From a checkpoint of a small transformer trained on Wikipedia.
Size: 14 layers, width 192, vocabulary 833.
Training: a variant of Adam for these matrices, 8176 steps.
Each number is 50 + 10 x the weight over its row's rms, rounded and kept within 0 to 99. Layers, rows and columns count from 0. The size before them is the row's rms in percent of the matrix's.

# layer 8 MLP down, 192x768, rms 0.0981, rows 0-144, columns 672-719
100:44 43 47 53 57 49 46 58 38 52 42 65 65 52 46 42 56 43 41 62 58 68 80 56 51 36 57 40 53 45 44 58 50 63 45 53 37 43 54 55 54 41 40 55 42 51 58 45
096:56 56 49 52 39 55 45 27 31 59 70 60 43 45 48 61 56 68 57 54 38 39 37 61 34 51 51 65 54 37 66 65 40 40 55 61 53 68 60 46 58 55 59 43 46 67 58 57
099:47 61 56 47 37 62 37 44 51 56 72 55 58 27 74 51 39 43 37 54 46 55 37 71 21 41 37 52 49 40 37 39 61 56 44 63 57 69 61 59 60 60 61 42 40 49 45 45
096:50 51 44 53 72 47 47 53 52 54 52 62 56 54 39 51 63 41 50 39 44 30 25 45 58 70 53 55 56 66 48 44 53 54 53 54 53 56 54 63 69 54 49 54 58 53 53 53
102:49 48 61 62 58 45 33 71 49 54 67 50 44 31 69 50 57 58 59 47 44 56 55 45 52 48 47 34 44 43 73 48 41 54 51 46 50 45 46 50 32 47 54 54 55 46 42 46
105:49 46 55 06 49 56 61 56 28 59 52 30 43 66 52 74 54 48 64 70 46 66 52 48 45 53 54 44 33 52 48 61 62 66 44 45 58 45 54 73 49 44 51 39 65 43 54 16
103:57 36 52 53 49 47 58 75 51 53 46 59 46 61 51 45 38 63 62 50 43 60 54 63 46 49 68 43 52 53 41 61 41 53 62 67 43 53 51 32 67 47 48 46 39 40 57 28
098:55 46 54 58 37 42 46 53 44 30 43 61 37 59 50 67 39 66 58 61 60 46 72 76 38 45 49 63 52 57 59 63 53 75 18 46 43 43 58 50 48 36 56 36 41 77 40 64
111:52 55 48 43 50 57 38 74 55 46 56 41 36 45 55 51 31 49 66 51 66 43 62 38 46 59 54 60 29 45 68 44 47 71 49 61 48 50 56 49 50 56 62 60 53 42 54 34
098:50 58 55 40 48 70 60 52 56 47 55 74 34 55 43 41 59 48 62 45 42 50 56 53 57 47 64 32 60 48 54 52 72 61 48 47 38 48 49 38 61 46 46 64 55 43 51 76
097:50 53 49 44 48 54 57 47 60 64 45 62 59 64 41 55 44 48 50 63 58 57 42 53 41 40 36 46 53 65 38 36 41 51 60 46 57 38 60 38 46 57 53 39 43 56 49 55
098:42 48 43 62 68 52 56 35 49 44 49 47 47 52 57 40 60 68 49 51 38 66 53 52 52 38 39 61 43 50 50 37 43 47 33 51 40 48 44 43 48 34 50 39 53 49 49 67
105:63 41 44 54 50 46 58 60 38 63 46 48 51 50 44 63 56 40 47 65 49 51 50 60 30 50 37 45 40 37 54 59 36 55 40 67 13 44 45 45 53 47 35 44 40 69 69 43
108:46 51 48 33 73 54 61 63 54 58 55 58 56 52 61 47 36 77 44 45 61 39 65 48 37 44 52 62 32 34 36 57 47 35 40 49 72 44 64 57 55 50 52 61 77 53 37 27
092:53 48 53 48 57 43 58 54 28 43 30 56 41 45 59 42 42 44 48 49 42 42 50 50 49 45 44 57 61 52 40 51 49 61 50 55 59 69 40 47 48 38 64 63 56 55 69 45
095:60 54 54 47 56 58 35 41 47 64 47 49 51 55 57 49 56 64 48 32 49 50 57 62 56 45 52 48 50 56 54 46 50 32 47 41 36 51 44 42 34 55 57 63 60 48 44 57
084:41 51 54 28 56 53 45 51 39 68 56 53 52 35 37 50 59 37 54 57 57 44 40 38 76 39 44 42 35 65 41 43 48 39 45 67 30 55 55 44 46 39 51 48 47 34 53 54
086:50 40 50 51 51 30 51 38 66 39 49 56 50 45 56 69 57 44 52 49 48 47 47 55 59 33 47 32 50 42 59 46 36 44 55 66 68 65 52 57 50 61 61 40 59 49 43 61
096:56 50 56 54 79 57 41 44 61 40 49 46 68 43 45 43 44 38 44 46 64 41 47 45 74 33 65 39 55 55 58 45 48 52 62 48 67 47 50 44 57 37 27 58 55 56 50 29
096:43 35 55 64 57 32 48 49 41 62 43 55 54 51 46 55 54 42 47 51 39 52 58 47 48 59 64 52 38 46 49 50 42 48 56 55 55 55 52 65 65 43 52 62 52 66 31 26
091:54 68 42 42 49 59 55 63 69 54 51 57 58 39 32 44 47 41 38 39 55 56 58 52 56 38 48 68 42 50 59 52 52 50 58 54 55 47 43 56 37 48 57 47 63 39 40 63
103:35 56 51 37 46 56 77 61 34 60 48 59 53 36 32 48 59 58 41 53 65 48 51 50 44 62 59 49 41 57 40 55 44 57 36 45 45 45 66 44 57 47 44 42 44 38 63 58
098:48 50 48 29 56 50 54 57 26 52 39 43 58 45 65 43 37 51 59 47 44 56 55 50 40 44 64 73 52 55 43 50 52 38 60 59 66 61 56 56 65 53 58 45 57 50 34 44
095:47 49 44 52 53 50 44 52 54 40 57 58 50 30 45 62 59 43 46 58 35 45 70 40 43 38 47 56 55 34 35 55 35 26 38 32 42 51 29 52 32 60 68 52 48 56 54 56
099:53 49 49 34 45 43 59 43 50 33 44 51 62 59 58 69 53 53 30 54 67 55 55 64 49 51 43 51 49 55 43 23 46 55 56 37 58 40 60 49 62 47 41 38 36 55 45 43
099:53 56 49 55 24 69 44 54 52 64 68 70 45 36 52 35 52 42 32 62 42 54 48 58 53 50 46 67 52 68 43 51 54 53 42 41 51 45 51 63 29 60 47 59 55 63 46 58
095:32 59 44 56 43 38 60 35 71 48 68 47 38 61 53 47 63 56 47 23 45 48 32 53 43 70 46 33 62 49 51 39 62 61 57 42 34 54 56 46 49 52 59 41 55 35 52 39
100:37 51 41 70 37 44 49 39 40 52 67 41 52 49 57 56 28 54 46 28 48 48 30 38 49 58 37 44 29 43 52 57 64 49 48 68 54 46 47 28 46 52 32 37 59 47 46 58
102:69 63 50 61 53 55 45 53 55 47 33 37 54 54 45 29 47 53 55 55 41 72 53 52 45 44 57 53 64 42 56 35 42 48 49 35 47 45 40 42 53 44 57 54 39 50 32 55
098:55 39 48 42 41 52 61 35 61 57 53 49 42 56 34 43 54 46 42 53 70 41 62 54 53 54 50 48 43 41 38 57 65 51 47 59 56 49 43 43 31 52 43 49 40 38 58 50
099:42 20 38 44 59 57 44 44 49 56 31 50 55 47 70 72 62 68 56 45 44 54 36 28 58 51 58 63 59 63 42 33 44 57 36 47 82 48 39 62 46 48 52 72 43 57 41 49
099:44 48 54 52 41 40 52 34 43 51 38 61 50 30 77 56 45 48 57 55 39 49 83 31 54 61 39 53 55 50 40 40 50 41 66 56 42 54 42 39 47 53 56 47 51 46 43 46
093:71 62 39 54 45 58 59 54 60 40 57 49 52 33 44 57 51 67 67 49 38 71 60 57 56 47 56 55 53 55 59 46 62 48 57 45 56 39 54 31 25 50 46 43 66 64 55 57
103:38 65 47 56 47 58 53 39 51 55 56 47 45 48 49 52 38 58 67 37 51 43 42 54 54 32 53 50 42 61 40 41 35 55 65 51 51 38 50 71 66 50 30 51 48 48 45 39
101:44 61 48 38 69 49 62 45 48 45 65 45 59 58 60 49 46 45 51 48 54 62 54 37 59 45 56 49 47 43 59 53 65 46 61 60 40 51 43 33 38 48 46 68 43 49 57 38
100:50 41 53 74 45 42 38 45 60 44 47 63 59 53 30 43 32 42 43 54 38 54 25 54 52 66 73 40 44 41 51 58 42 47 56 65 48 51 45 42 55 59 54 40 48 52 61 68
100:37 53 59 61 73 57 36 43 34 65 46 50 39 55 32 50 65 63 64 70 66 57 60 33 69 69 48 60 41 56 47 36 44 64 37 55 59 52 67 59 25 48 39 49 53 51 57 59
111:50 50 46 43 31 42 53 24 53 43 66 47 50 59 54 35 46 39 52 58 54 53 67 44 35 57 50 44 41 56 45 78 47 44 52 38 43 47 45 64 61 48 59 63 46 56 55 54
094:59 64 46 57 45 28 49 43 53 31 48 42 51 47 54 39 77 32 57 54 48 59 57 52 55 46 44 69 49 46 71 50 40 62 64 32 61 52 54 56 75 44 57 31 57 40 53 61
081:43 45 54 58 50 60 64 67 72 51 41 58 47 49 47 85 53 46 35 59 37 51 33 39 35 34 58 65 53 17 42 51 50 45 58 55 62 45 60 38 52 55 67 39 40 47 51 36
099:60 44 57 67 48 60 41 72 49 55 51 41 65 47 32 36 40 50 51 72 72 41 42 57 69 43 59 53 54 53 49 37 67 49 39 76 51 46 59 38 43 43 40 44 49 34 54 43
102:41 51 39 60 46 58 62 44 46 60 68 55 55 64 52 38 42 57 45 47 37 39 54 47 36 46 40 46 37 56 56 43 42 58 55 55 44 39 45 72 77 56 47 48 37 49 64 60
095:47 48 52 51 38 49 40 69 49 54 64 55 45 47 46 56 34 48 58 45 60 40 46 51 50 52 59 45 60 57 61 31 60 54 54 48 54 37 44 55 70 62 50 43 64 67 43 49
104:60 45 38 60 45 52 42 40 51 44 55 65 56 59 40 54 42 35 51 48 48 66 50 57 53 38 48 56 61 47 49 53 54 48 40 63 74 52 37 54 46 54 67 50 43 49 48 73
096:48 62 59 57 51 42 58 33 65 43 39 52 60 52 37 35 56 40 49 50 50 65 41 57 41 59 58 75 20 37 47 38 41 56 53 31 41 59 60 43 44 59 41 45 52 65 44 51
098:61 65 52 65 61 68 45 49 48 51 40 34 45 55 62 34 53 71 51 56 42 40 51 51 73 60 53 45 34 66 52 56 60 59 54 48 49 60 54 65 41 64 50 39 44 55 60 55
103:49 65 54 47 42 51 60 47 68 49 47 56 43 53 58 45 49 45 43 60 61 40 52 70 67 52 47 37 67 53 49 36 56 48 68 33 57 42 43 57 53 57 53 45 47 67 54 50
103:47 51 41 57 47 42 40 65 58 36 47 32 47 34 62 58 66 58 44 33 47 35 46 29 52 51 40 46 37 63 45 59 54 48 56 54 54 47 44 44 35 55 36 30 45 42 59 52
095:54 36 43 60 51 49 63 50 60 54 40 49 60 41 41 52 46 47 57 45 47 50 43 55 45 52 61 53 38 62 54 52 35 41 44 41 40 54 45 29 49 43 47 48 56 45 56 68
095:38 63 49 60 25 38 58 49 72 52 58 46 49 48 52 59 44 66 47 54 61 59 68 53 50 54 55 61 46 50 54 36 43 62 59 32 61 47 59 46 41 51 46 40 50 49 41 59
101:55 62 37 50 40 65 43 53 66 39 35 36 62 48 54 59 31 44 53 38 47 44 60 38 42 50 51 55 36 43 39 66 59 54 44 61 52 44 50 56 58 42 53 61 57 52 38 51
104:34 46 54 46 62 60 53 40 31 78 50 57 53 43 61 47 72 65 64 44 52 44 44 34 56 40 47 49 54 58 59 40 31 76 41 34 39 50 55 55 42 46 36 47 45 29 52 64
099:48 47 42 43 56 38 51 50 59 54 47 64 58 51 48 44 62 53 52 54 36 49 66 33 43 61 44 53 33 43 40 63 66 36 61 52 42 53 45 43 52 47 37 57 52 63 50 58
098:54 48 59 44 56 38 46 63 57 58 56 36 51 56 62 36 69 31 58 48 25 33 45 44 50 65 40 48 55 35 50 59 59 66 62 47 61 43 43 73 60 52 55 73 46 55 67 54
100:48 38 54 25 37 43 58 68 42 44 58 35 58 54 43 64 56 41 54 55 61 60 49 44 46 40 46 54 47 41 43 45 48 48 43 52 62 45 48 60 53 48 44 55 59 59 56 62
098:52 55 55 64 49 54 50 58 60 58 38 55 41 58 37 63 49 45 51 41 62 55 24 44 41 57 40 41 41 56 59 49 56 50 68 42 50 49 49 68 56 44 74 42 31 53 43 33
104:48 53 40 47 27 57 47 38 41 63 52 49 62 50 41 41 60 50 50 43 49 38 61 43 47 44 41 47 45 45 42 44 44 54 57 50 47 43 43 52 20 55 63 43 47 51 50 49
095:42 47 63 57 59 51 44 51 33 56 43 57 47 41 59 43 32 60 58 62 55 46 52 53 61 41 59 39 52 49 42 46 56 53 31 50 36 51 54 48 41 43 50 38 41 44 40 27
105:56 50 40 35 44 44 30 38 64 55 56 42 59 49 53 38 54 48 50 51 38 61 78 63 41 46 47 53 42 50 45 57 58 59 52 37 53 29 47 49 54 45 49 57 47 52 45 50
102:48 54 46 50 48 19 56 53 34 65 65 54 44 39 80 57 73 47 55 41 35 45 41 38 50 50 57 54 43 55 48 62 48 47 59 47 47 59 52 33 48 29 55 53 52 37 46 50
100:26 61 52 44 62 41 51 63 37 52 52 53 50 51 48 53 54 34 58 63 41 45 46 37 45 60 41 76 40 35 43 62 40 63 49 56 33 54 55 49 60 48 71 69 50 62 54 66
096:51 30 43 43 42 55 59 56 42 62 57 53 49 45 56 57 46 72 45 49 55 60 39 49 45 50 52 61 38 48 57 42 45 71 46 58 51 41 55 43 59 47 54 55 45 57 53 53
104:53 55 44 53 43 47 42 68 50 43 57 37 37 32 70 63 56 50 70 60 49 46 48 50 47 51 51 63 33 46 58 68 57 26 52 35 42 53 47 39 57 55 48 45 60 60 83 56
102:41 58 53 67 47 68 53 49 34 49 57 32 46 59 33 66 71 64 50 57 67 44 49 56 44 46 55 48 59 40 68 58 50 59 54 50 67 60 42 51 41 57 47 43 45 40 49 32
102:43 52 45 62 45 59 55 49 41 26 67 44 45 57 63 37 51 47 51 44 36 52 54 57 36 44 42 59 47 52 59 61 55 52 43 34 48 47 58 70 54 59 59 39 62 61 49 62
103:53 42 46 52 45 48 48 27 51 31 54 43 45 63 62 39 57 34 31 42 36 52 58 34 52 53 55 36 49 47 45 55 48 68 61 40 33 44 42 74 55 46 43 39 43 53 51 59
096:61 31 56 58 63 35 53 61 50 48 39 38 34 50 48 51 54 53 45 63 55 54 58 56 49 34 38 56 38 60 59 61 47 48 59 62 49 58 60 52 50 49 48 36 55 56 55 38
098:37 51 48 50 53 57 47 47 73 51 38 59 55 58 69 43 41 46 52 40 39 55 33 63 49 24 49 37 42 41 40 46 49 52 38 58 48 53 46 60 36 58 32 41 48 54 44 74
101:43 41 49 65 41 57 54 40 54 55 31 68 38 33 51 56 44 45 45 47 51 62 58 41 64 48 33 52 40 51 54 50 46 54 41 53 35 51 43 35 57 47 66 45 48 51 51 47
102:36 54 58 62 58 47 56 79 65 60 52 50 39 43 47 58 66 65 59 49 56 58 50 55 54 59 43 46 58 36 42 54 50 37 59 55 39 62 43 41 68 59 86 60 57 32 76 45
100:52 76 47 34 32 55 44 52 36 47 60 61 58 55 65 34 54 42 42 52 61 46 58 43 46 60 24 56 52 51 40 49 44 47 46 59 43 45 40 34 51 61 39 49 60 54 52 66
106:61 57 46 43 36 77 46 33 48 54 43 62 54 29 65 57 60 60 37 31 41 71 59 43 54 44 45 41 67 58 47 41 51 48 41 64 30 60 42 39 68 50 41 51 34 61 46 48
092:41 45 48 32 48 34 46 44 50 72 42 55 58 39 47 52 49 35 26 52 44 52 59 53 35 49 56 55 46 49 41 63 59 53 40 52 54 50 52 51 54 61 39 50 66 73 42 45
097:40 30 50 53 44 45 49 51 39 53 45 71 51 44 46 57 61 47 32 69 49 45 41 34 46 43 46 51 39 49 32 39 40 57 55 41 49 41 45 35 33 62 46 64 40 56 56 51
100:43 48 43 40 59 47 45 38 43 43 39 61 53 59 39 49 42 38 44 45 61 45 80 52 50 45 64 45 51 44 37 63 46 30 61 67 38 40 54 34 42 52 54 44 61 64 50 68
090:31 44 48 50 55 50 41 61 63 38 48 48 50 51 37 67 51 41 41 52 49 70 44 39 40 45 50 28 38 42 35 65 58 47 52 47 44 56 62 53 45 47 51 45 52 57 44 46
094:54 42 51 47 63 57 32 59 48 18 45 44 54 54 50 57 54 46 49 44 66 54 64 57 58 63 50 46 63 49 60 48 54 50 60 32 53 43 65 54 60 63 45 45 56 48 41 52
101:53 57 44 29 54 51 61 41 53 36 57 35 55 42 59 52 36 67 47 42 52 52 76 59 56 48 28 63 54 43 48 51 34 49 61 53 65 48 59 57 62 59 36 59 55 53 63 66
096:35 29 49 45 44 46 47 57 70 47 58 32 45 63 61 60 46 49 46 42 49 33 51 52 60 58 55 49 53 50 44 64 59 66 60 45 60 60 56 55 70 54 34 57 34 38 52 48
100:32 33 56 34 49 48 62 44 51 59 55 50 67 40 36 48 50 53 50 52 34 55 39 71 36 43 47 55 54 50 53 53 42 73 57 45 38 54 39 51 62 50 59 64 44 58 59 64
104:38 46 44 30 58 57 52 50 32 61 27 55 56 50 60 61 25 56 48 53 35 53 56 62 49 44 56 63 31 46 64 58 58 49 28 68 61 39 48 45 51 42 35 46 45 26 46 45
098:69 49 57 53 58 51 51 51 42 45 52 38 41 51 73 34 42 67 46 33 64 48 47 39 47 50 48 53 51 54 57 55 46 46 69 54 57 63 55 77 42 49 55 59 46 44 62 42
098:71 45 50 19 49 45 56 42 44 39 64 47 58 59 58 60 42 72 31 45 40 41 35 46 62 52 40 53 42 47 43 58 57 66 46 46 28 42 59 47 62 55 51 32 60 45 64 33
098:58 45 43 42 62 61 48 72 53 39 40 41 44 37 45 51 44 34 59 43 58 68 59 60 56 44 37 54 68 56 45 71 45 44 58 62 43 53 39 46 35 44 61 44 63 54 66 34
099:51 42 51 51 63 47 31 55 23 38 39 46 56 47 44 40 47 45 33 48 53 58 49 45 59 29 42 48 59 54 53 38 51 55 33 59 40 52 36 51 50 59 51 48 37 45 42 51
098:47 62 42 52 59 43 41 58 50 54 43 45 54 62 43 65 43 61 56 39 52 38 57 52 44 41 57 41 43 46 46 65 52 34 55 43 55 46 38 49 17 60 43 26 51 58 51 39
097:57 52 47 50 52 51 49 63 54 64 34 41 59 65 44 55 57 27 54 47 62 52 38 63 65 55 50 44 64 64 43 63 56 69 45 40 58 48 38 48 57 52 63 38 51 53 44 43
102:58 41 49 44 52 57 53 53 46 58 39 38 47 62 57 47 40 54 64 58 35 50 28 52 46 47 55 58 35 60 58 25 43 57 22 50 60 58 39 52 55 51 43 58 65 45 65 50
097:51 77 41 60 42 41 57 33 38 34 54 55 44 47 60 56 49 43 42 62 67 55 39 35 37 59 51 56 50 39 42 46 44 35 33 37 51 62 49 52 48 59 58 46 49 42 59 48
111:45 51 45 53 57 56 59 59 52 46 59 44 52 62 37 54 73 51 50 58 48 56 59 72 55 55 55 32 65 58 58 38 57 49 45 47 42 41 46 46 33 51 56 47 49 63 27 55
101:44 51 48 51 37 58 52 38 46 26 42 64 59 58 17 59 57 46 44 28 57 57 48 25 47 44 64 31 47 49 54 39 60 60 52 66 45 49 62 61 49 37 57 48 43 42 44 60
105:41 46 49 52 55 69 37 43 60 64 58 54 41 47 58 52 49 54 53 51 49 41 43 44 58 47 57 46 69 68 57 54 45 44 40 31 51 47 34 59 53 52 44 45 48 70 52 46
106:66 54 63 32 51 42 51 47 54 47 39 47 51 60 48 58 41 59 43 66 53 49 58 43 45 51 50 49 56 50 49 58 48 48 73 41 56 44 55 42 48 51 41 46 51 35 47 65
103:51 43 52 49 60 51 52 53 64 59 67 54 37 52 47 66 47 61 46 42 49 57 47 59 49 65 46 57 62 48 57 60 69 65 27 60 64 59 46 53 35 40 34 43 60 55 52 57
099:41 41 54 49 44 32 52 49 54 52 60 51 34 46 44 25 59 47 61 60 56 53 49 50 57 54 58 51 46 45 52 40 57 66 52 55 53 40 46 54 45 47 57 55 67 50 36 40
095:56 57 52 62 40 32 37 47 53 38 41 55 48 53 48 51 48 55 56 44 53 55 76 65 44 55 38 68 55 70 66 44 45 42 56 48 49 25 54 41 73 54 46 70 38 54 43 43
095:55 61 42 55 50 63 46 63 44 42 43 33 41 51 31 50 51 65 59 87 43 54 61 27 46 61 55 52 45 69 45 47 72 45 43 44 61 32 36 49 64 54 52 50 47 43 45 39
104:49 60 62 41 37 47 60 47 51 46 41 47 39 57 62 32 39 45 54 45 61 52 39 55 51 35 43 64 58 55 46 58 51 61 50 56 62 59 40 47 69 34 59 47 76 39 41 51
100:39 43 45 42 37 51 67 72 62 38 52 41 50 50 65 45 51 53 47 44 54 41 41 59 46 70 37 42 56 49 51 54 43 57 69 44 58 40 57 59 39 45 73 56 55 57 25 40
105:58 50 46 47 53 28 50 55 31 54 41 52 63 48 47 22 49 49 48 55 52 52 47 46 50 48 60 48 40 42 50 51 57 44 48 45 47 51 56 53 47 39 39 52 48 29 54 39
105:40 38 47 49 49 24 41 66 58 42 54 63 42 60 29 50 65 63 37 56 49 79 59 53 37 49 47 49 49 36 52 40 44 58 55 36 67 45 53 74 51 41 48 52 58 58 56 62
099:44 55 56 45 52 55 54 45 53 45 38 73 61 57 47 56 50 57 47 56 44 52 48 47 60 49 55 44 49 52 44 29 29 45 36 39 57 61 46 47 63 41 45 69 44 58 45 32
094:49 52 37 41 63 49 45 46 52 41 61 36 51 51 63 23 50 51 65 70 58 57 46 44 38 41 43 44 48 45 46 57 56 47 31 59 48 62 34 45 57 44 56 59 59 46 58 66
099:35 56 48 56 68 44 37 46 59 71 45 40 48 46 57 55 27 36 59 49 42 51 72 59 34 42 63 40 69 47 59 46 49 60 27 66 42 48 40 46 27 33 32 52 44 42 26 56
102:63 67 62 38 37 62 53 56 45 68 42 47 51 47 42 41 55 52 53 51 45 59 58 49 59 58 53 33 33 47 52 42 46 48 63 54 34 50 59 56 67 56 42 53 32 58 56 57
056:60 48 58 41 45 61 51 57 62 52 48 45 61 55 38 44 39 54 50 61 45 50 46 46 47 48 67 48 71 55 55 44 54 40 47 72 56 52 70 64 42 63 68 61 44 47 44 54
096:42 59 52 51 40 41 58 69 37 46 29 46 57 53 45 50 51 40 52 72 47 37 20 31 62 58 44 43 61 62 37 59 51 56 27 65 33 52 43 49 55 46 55 37 64 48 49 39
104:51 48 50 67 35 44 50 63 59 65 50 54 41 35 51 45 65 49 40 48 44 54 48 70 51 54 37 58 47 51 51 56 51 37 59 58 55 58 40 48 77 43 43 40 66 54 56 54
097:52 66 54 61 57 71 56 54 57 62 66 44 55 65 54 65 43 56 49 49 46 47 71 45 51 51 58 48 41 48 46 57 55 35 56 64 45 43 37 35 47 52 50 47 35 64 47 43
099:53 30 52 49 38 59 48 36 45 59 27 56 48 43 56 55 38 84 54 43 42 42 40 51 66 60 42 45 59 49 44 34 45 60 44 55 53 58 57 68 47 46 64 50 45 43 50 55
100:51 63 51 53 59 43 55 55 55 45 67 50 62 46 52 49 69 42 42 51 46 43 52 66 63 56 43 70 40 76 55 55 50 27 70 30 65 60 71 59 83 56 46 36 55 49 39 61
100:66 39 42 51 59 69 58 53 46 38 53 37 47 38 54 50 49 40 48 57 61 39 36 48 54 49 52 55 51 52 68 55 37 52 64 36 34 48 51 30 58 53 58 49 55 52 59 45
099:47 63 52 45 53 45 71 51 43 46 47 58 56 55 35 44 40 61 45 52 60 51 53 56 59 52 55 65 51 62 42 49 32 49 31 42 50 44 58 39 58 47 56 42 70 44 27 52
108:31 50 57 43 51 57 61 49 42 59 48 59 52 38 52 43 36 71 64 57 54 30 67 43 51 44 44 43 41 45 27 43 51 37 37 42 44 55 48 57 45 54 40 49 44 41 37 58
101:62 59 52 55 59 39 52 38 62 50 67 43 53 51 55 59 55 52 49 42 42 65 43 59 57 33 41 47 44 47 31 57 29 39 38 43 16 59 44 51 41 47 36 42 46 67 46 56
101:50 36 54 56 48 63 40 43 49 54 50 59 49 51 59 51 68 41 56 52 57 43 44 87 35 51 57 70 49 48 58 55 54 37 32 52 55 55 42 60 31 42 43 45 56 53 38 63
099:55 71 51 67 59 41 54 49 67 64 48 49 51 63 67 66 43 44 35 52 48 47 30 34 59 50 55 30 45 49 45 57 55 46 37 38 63 43 55 61 50 54 66 36 48 26 56 54
094:56 40 44 46 28 49 54 21 73 49 51 55 57 45 44 30 52 51 59 47 51 52 53 65 41 43 43 56 55 57 48 64 54 51 39 43 61 44 43 67 47 56 49 74 58 46 64 50
107:49 47 51 42 18 54 46 56 54 53 44 30 40 70 48 39 60 59 56 58 40 44 50 60 48 56 44 49 59 50 58 46 43 55 64 39 51 57 41 52 46 47 46 58 61 12 50 48
102:55 31 46 44 47 52 52 38 50 57 41 56 56 48 62 48 60 68 67 43 41 58 39 49 52 70 46 66 32 53 50 50 42 53 42 48 35 51 55 43 64 36 51 55 43 42 56 47
098:41 41 43 57 58 46 55 58 27 49 51 52 36 60 40 43 44 51 68 39 36 53 26 50 52 42 66 42 58 60 49 51 56 61 61 19 38 50 55 50 46 46 44 40 35 66 44 47
095:40 60 36 47 47 42 41 60 59 51 58 49 47 54 48 44 65 56 56 45 67 29 64 52 38 50 27 64 70 66 50 31 42 49 45 50 57 60 61 50 22 59 44 48 62 35 43 36
099:67 46 54 56 36 43 46 73 50 71 31 51 58 44 36 33 72 56 52 63 59 32 45 57 64 48 60 52 68 52 60 50 45 46 46 49 51 45 23 59 52 59 50 37 52 35 48 60
103:47 27 39 42 33 61 45 43 47 47 60 45 63 38 64 47 36 39 46 36 54 33 41 47 51 57 59 53 39 49 40 37 36 65 63 64 49 47 60 46 38 39 57 44 49 44 46 59
103:61 56 52 48 66 42 45 62 33 69 53 49 44 33 65 48 18 34 45 62 50 60 40 62 33 59 44 65 50 40 56 34 57 38 50 49 44 64 51 56 57 60 50 32 49 62 30 39
080:42 26 49 50 62 59 45 53 63 58 56 45 37 38 49 54 60 66 53 62 55 41 65 47 58 30 41 47 59 38 52 50 46 22 45 46 52 55 38 49 47 39 53 40 64 36 44 43
096:63 49 59 52 33 31 42 30 38 40 59 46 47 63 40 67 30 55 44 41 55 57 46 48 59 52 49 64 24 57 49 70 43 50 60 61 57 51 70 31 59 44 48 48 57 71 52 57
090:45 60 50 57 45 57 46 41 53 47 71 42 45 37 44 60 37 48 68 57 53 39 49 43 53 50 46 53 54 56 67 47 42 53 76 50 58 44 50 53 63 43 44 55 47 53 59 16
125:61 56 55 53 50 39 63 37 65 57 64 52 41 55 39 52 48 50 39 45 60 44 65 65 45 50 33 64 22 54 80 41 54 52 43 48 53 47 60 62 53 61 52 42 42 48 46 30
096:40 48 58 70 67 53 36 39 36 53 27 54 43 57 43 34 44 52 51 33 61 59 27 53 41 49 44 47 64 43 54 36 55 58 45 59 59 54 53 46 48 35 65 52 38 31 56 60
102:43 59 39 69 36 52 53 49 37 40 55 61 44 44 57 64 55 28 50 40 48 57 59 38 41 32 51 62 28 42 51 54 48 61 47 38 56 51 38 46 31 46 52 65 61 27 48 59
096:58 73 55 54 37 70 55 49 30 45 69 63 33 52 57 55 50 69 50 43 47 51 47 64 27 59 56 40 53 55 49 55 39 52 60 42 40 66 60 73 29 60 42 58 40 56 60 69
093:44 48 56 45 43 56 48 46 63 52 57 40 59 57 35 33 62 41 54 35 61 55 31 71 37 30 41 45 60 34 50 44 61 36 58 35 58 47 39 48 58 45 36 55 40 56 59 51
100:44 63 46 30 47 56 51 50 55 46 55 48 40 52 43 54 64 50 46 32 46 45 45 34 40 64 60 42 52 51 54 45 44 50 55 25 55 54 43 50 23 39 62 60 36 31 67 36
102:44 47 60 62 38 39 37 68 70 66 34 57 54 56 59 46 41 35 53 51 60 43 38 30 51 50 60 36 42 52 48 46 53 52 73 62 60 44 67 44 54 47 59 55 47 42 55 45
096:56 60 54 34 56 51 62 37 29 33 52 47 55 50 65 58 50 48 48 49 58 28 40 47 28 50 46 43 39 39 40 40 61 42 41 61 49 68 49 63 54 44 37 46 50 59 63 57
094:45 49 44 52 47 30 54 62 34 59 52 47 41 42 52 56 41 41 68 47 37 58 41 69 57 36 59 78 54 59 44 62 59 41 43 41 33 38 44 28 55 46 41 58 74 59 36 52
098:60 58 43 40 48 48 33 66 70 50 37 42 55 45 42 57 56 49 44 26 47 67 61 39 56 53 25 41 57 57 45 51 57 59 56 47 66 53 47 54 32 56 60 55 53 57 44 69
099:61 48 46 40 43 43 49 60 62 57 50 59 66 43 51 62 49 46 51 48 47 32 41 51 53 54 49 40 59 44 50 51 32 56 54 46 56 44 54 54 81 52 44 60 43 54 50 47
096:45 48 43 46 57 60 51 52 43 54 44 61 60 60 31 51 35 57 53 30 31 52 55 48 54 56 44 45 63 51 52 36 58 50 55 41 54 55 50 57 53 53 48 51 31 66 37 66
101:34 34 58 38 51 53 39 55 51 51 52 47 53 45 40 26 59 43 46 51 60 39 59 47 58 51 47 35 52 46 48 40 41 35 54 44 47 53 58 47 45 54 43 52 59 39 48 38
095:41 46 59 44 51 48 56 50 45 51 39 52 56 47 57 57 44 56 63 61 29 53 53 29 49 55 57 55 55 30 54 50 63 51 70 48 66 47 52 43 56 46 51 48 62 50 83 58
095:45 56 64 65 51 67 46 52 55 38 50 57 46 51 46 56 36 37 48 56 60 52 75 46 51 66 63 44 53 44 56 53 44 64 52 48 43 58 48 37 55 39 48 36 41 40 47 52
198:59 47 48 50 60 42 76 52 53 46 53 47 55 57 50 58 54 44 39 49 47 56 49 52 50 44 47 53 48 57 53 46 49 51 49 56 54 49 55 54 52 76 60 44 51 53 46 45
100:62 50 57 35 40 30 76 33 52 34 55 45 60 45 55 43 43 44 43 45 57 48 58 54 57 52 57 45 64 37 71 54 51 56 51 42 40 36 71 52 32 58 56 54 30 55 40 38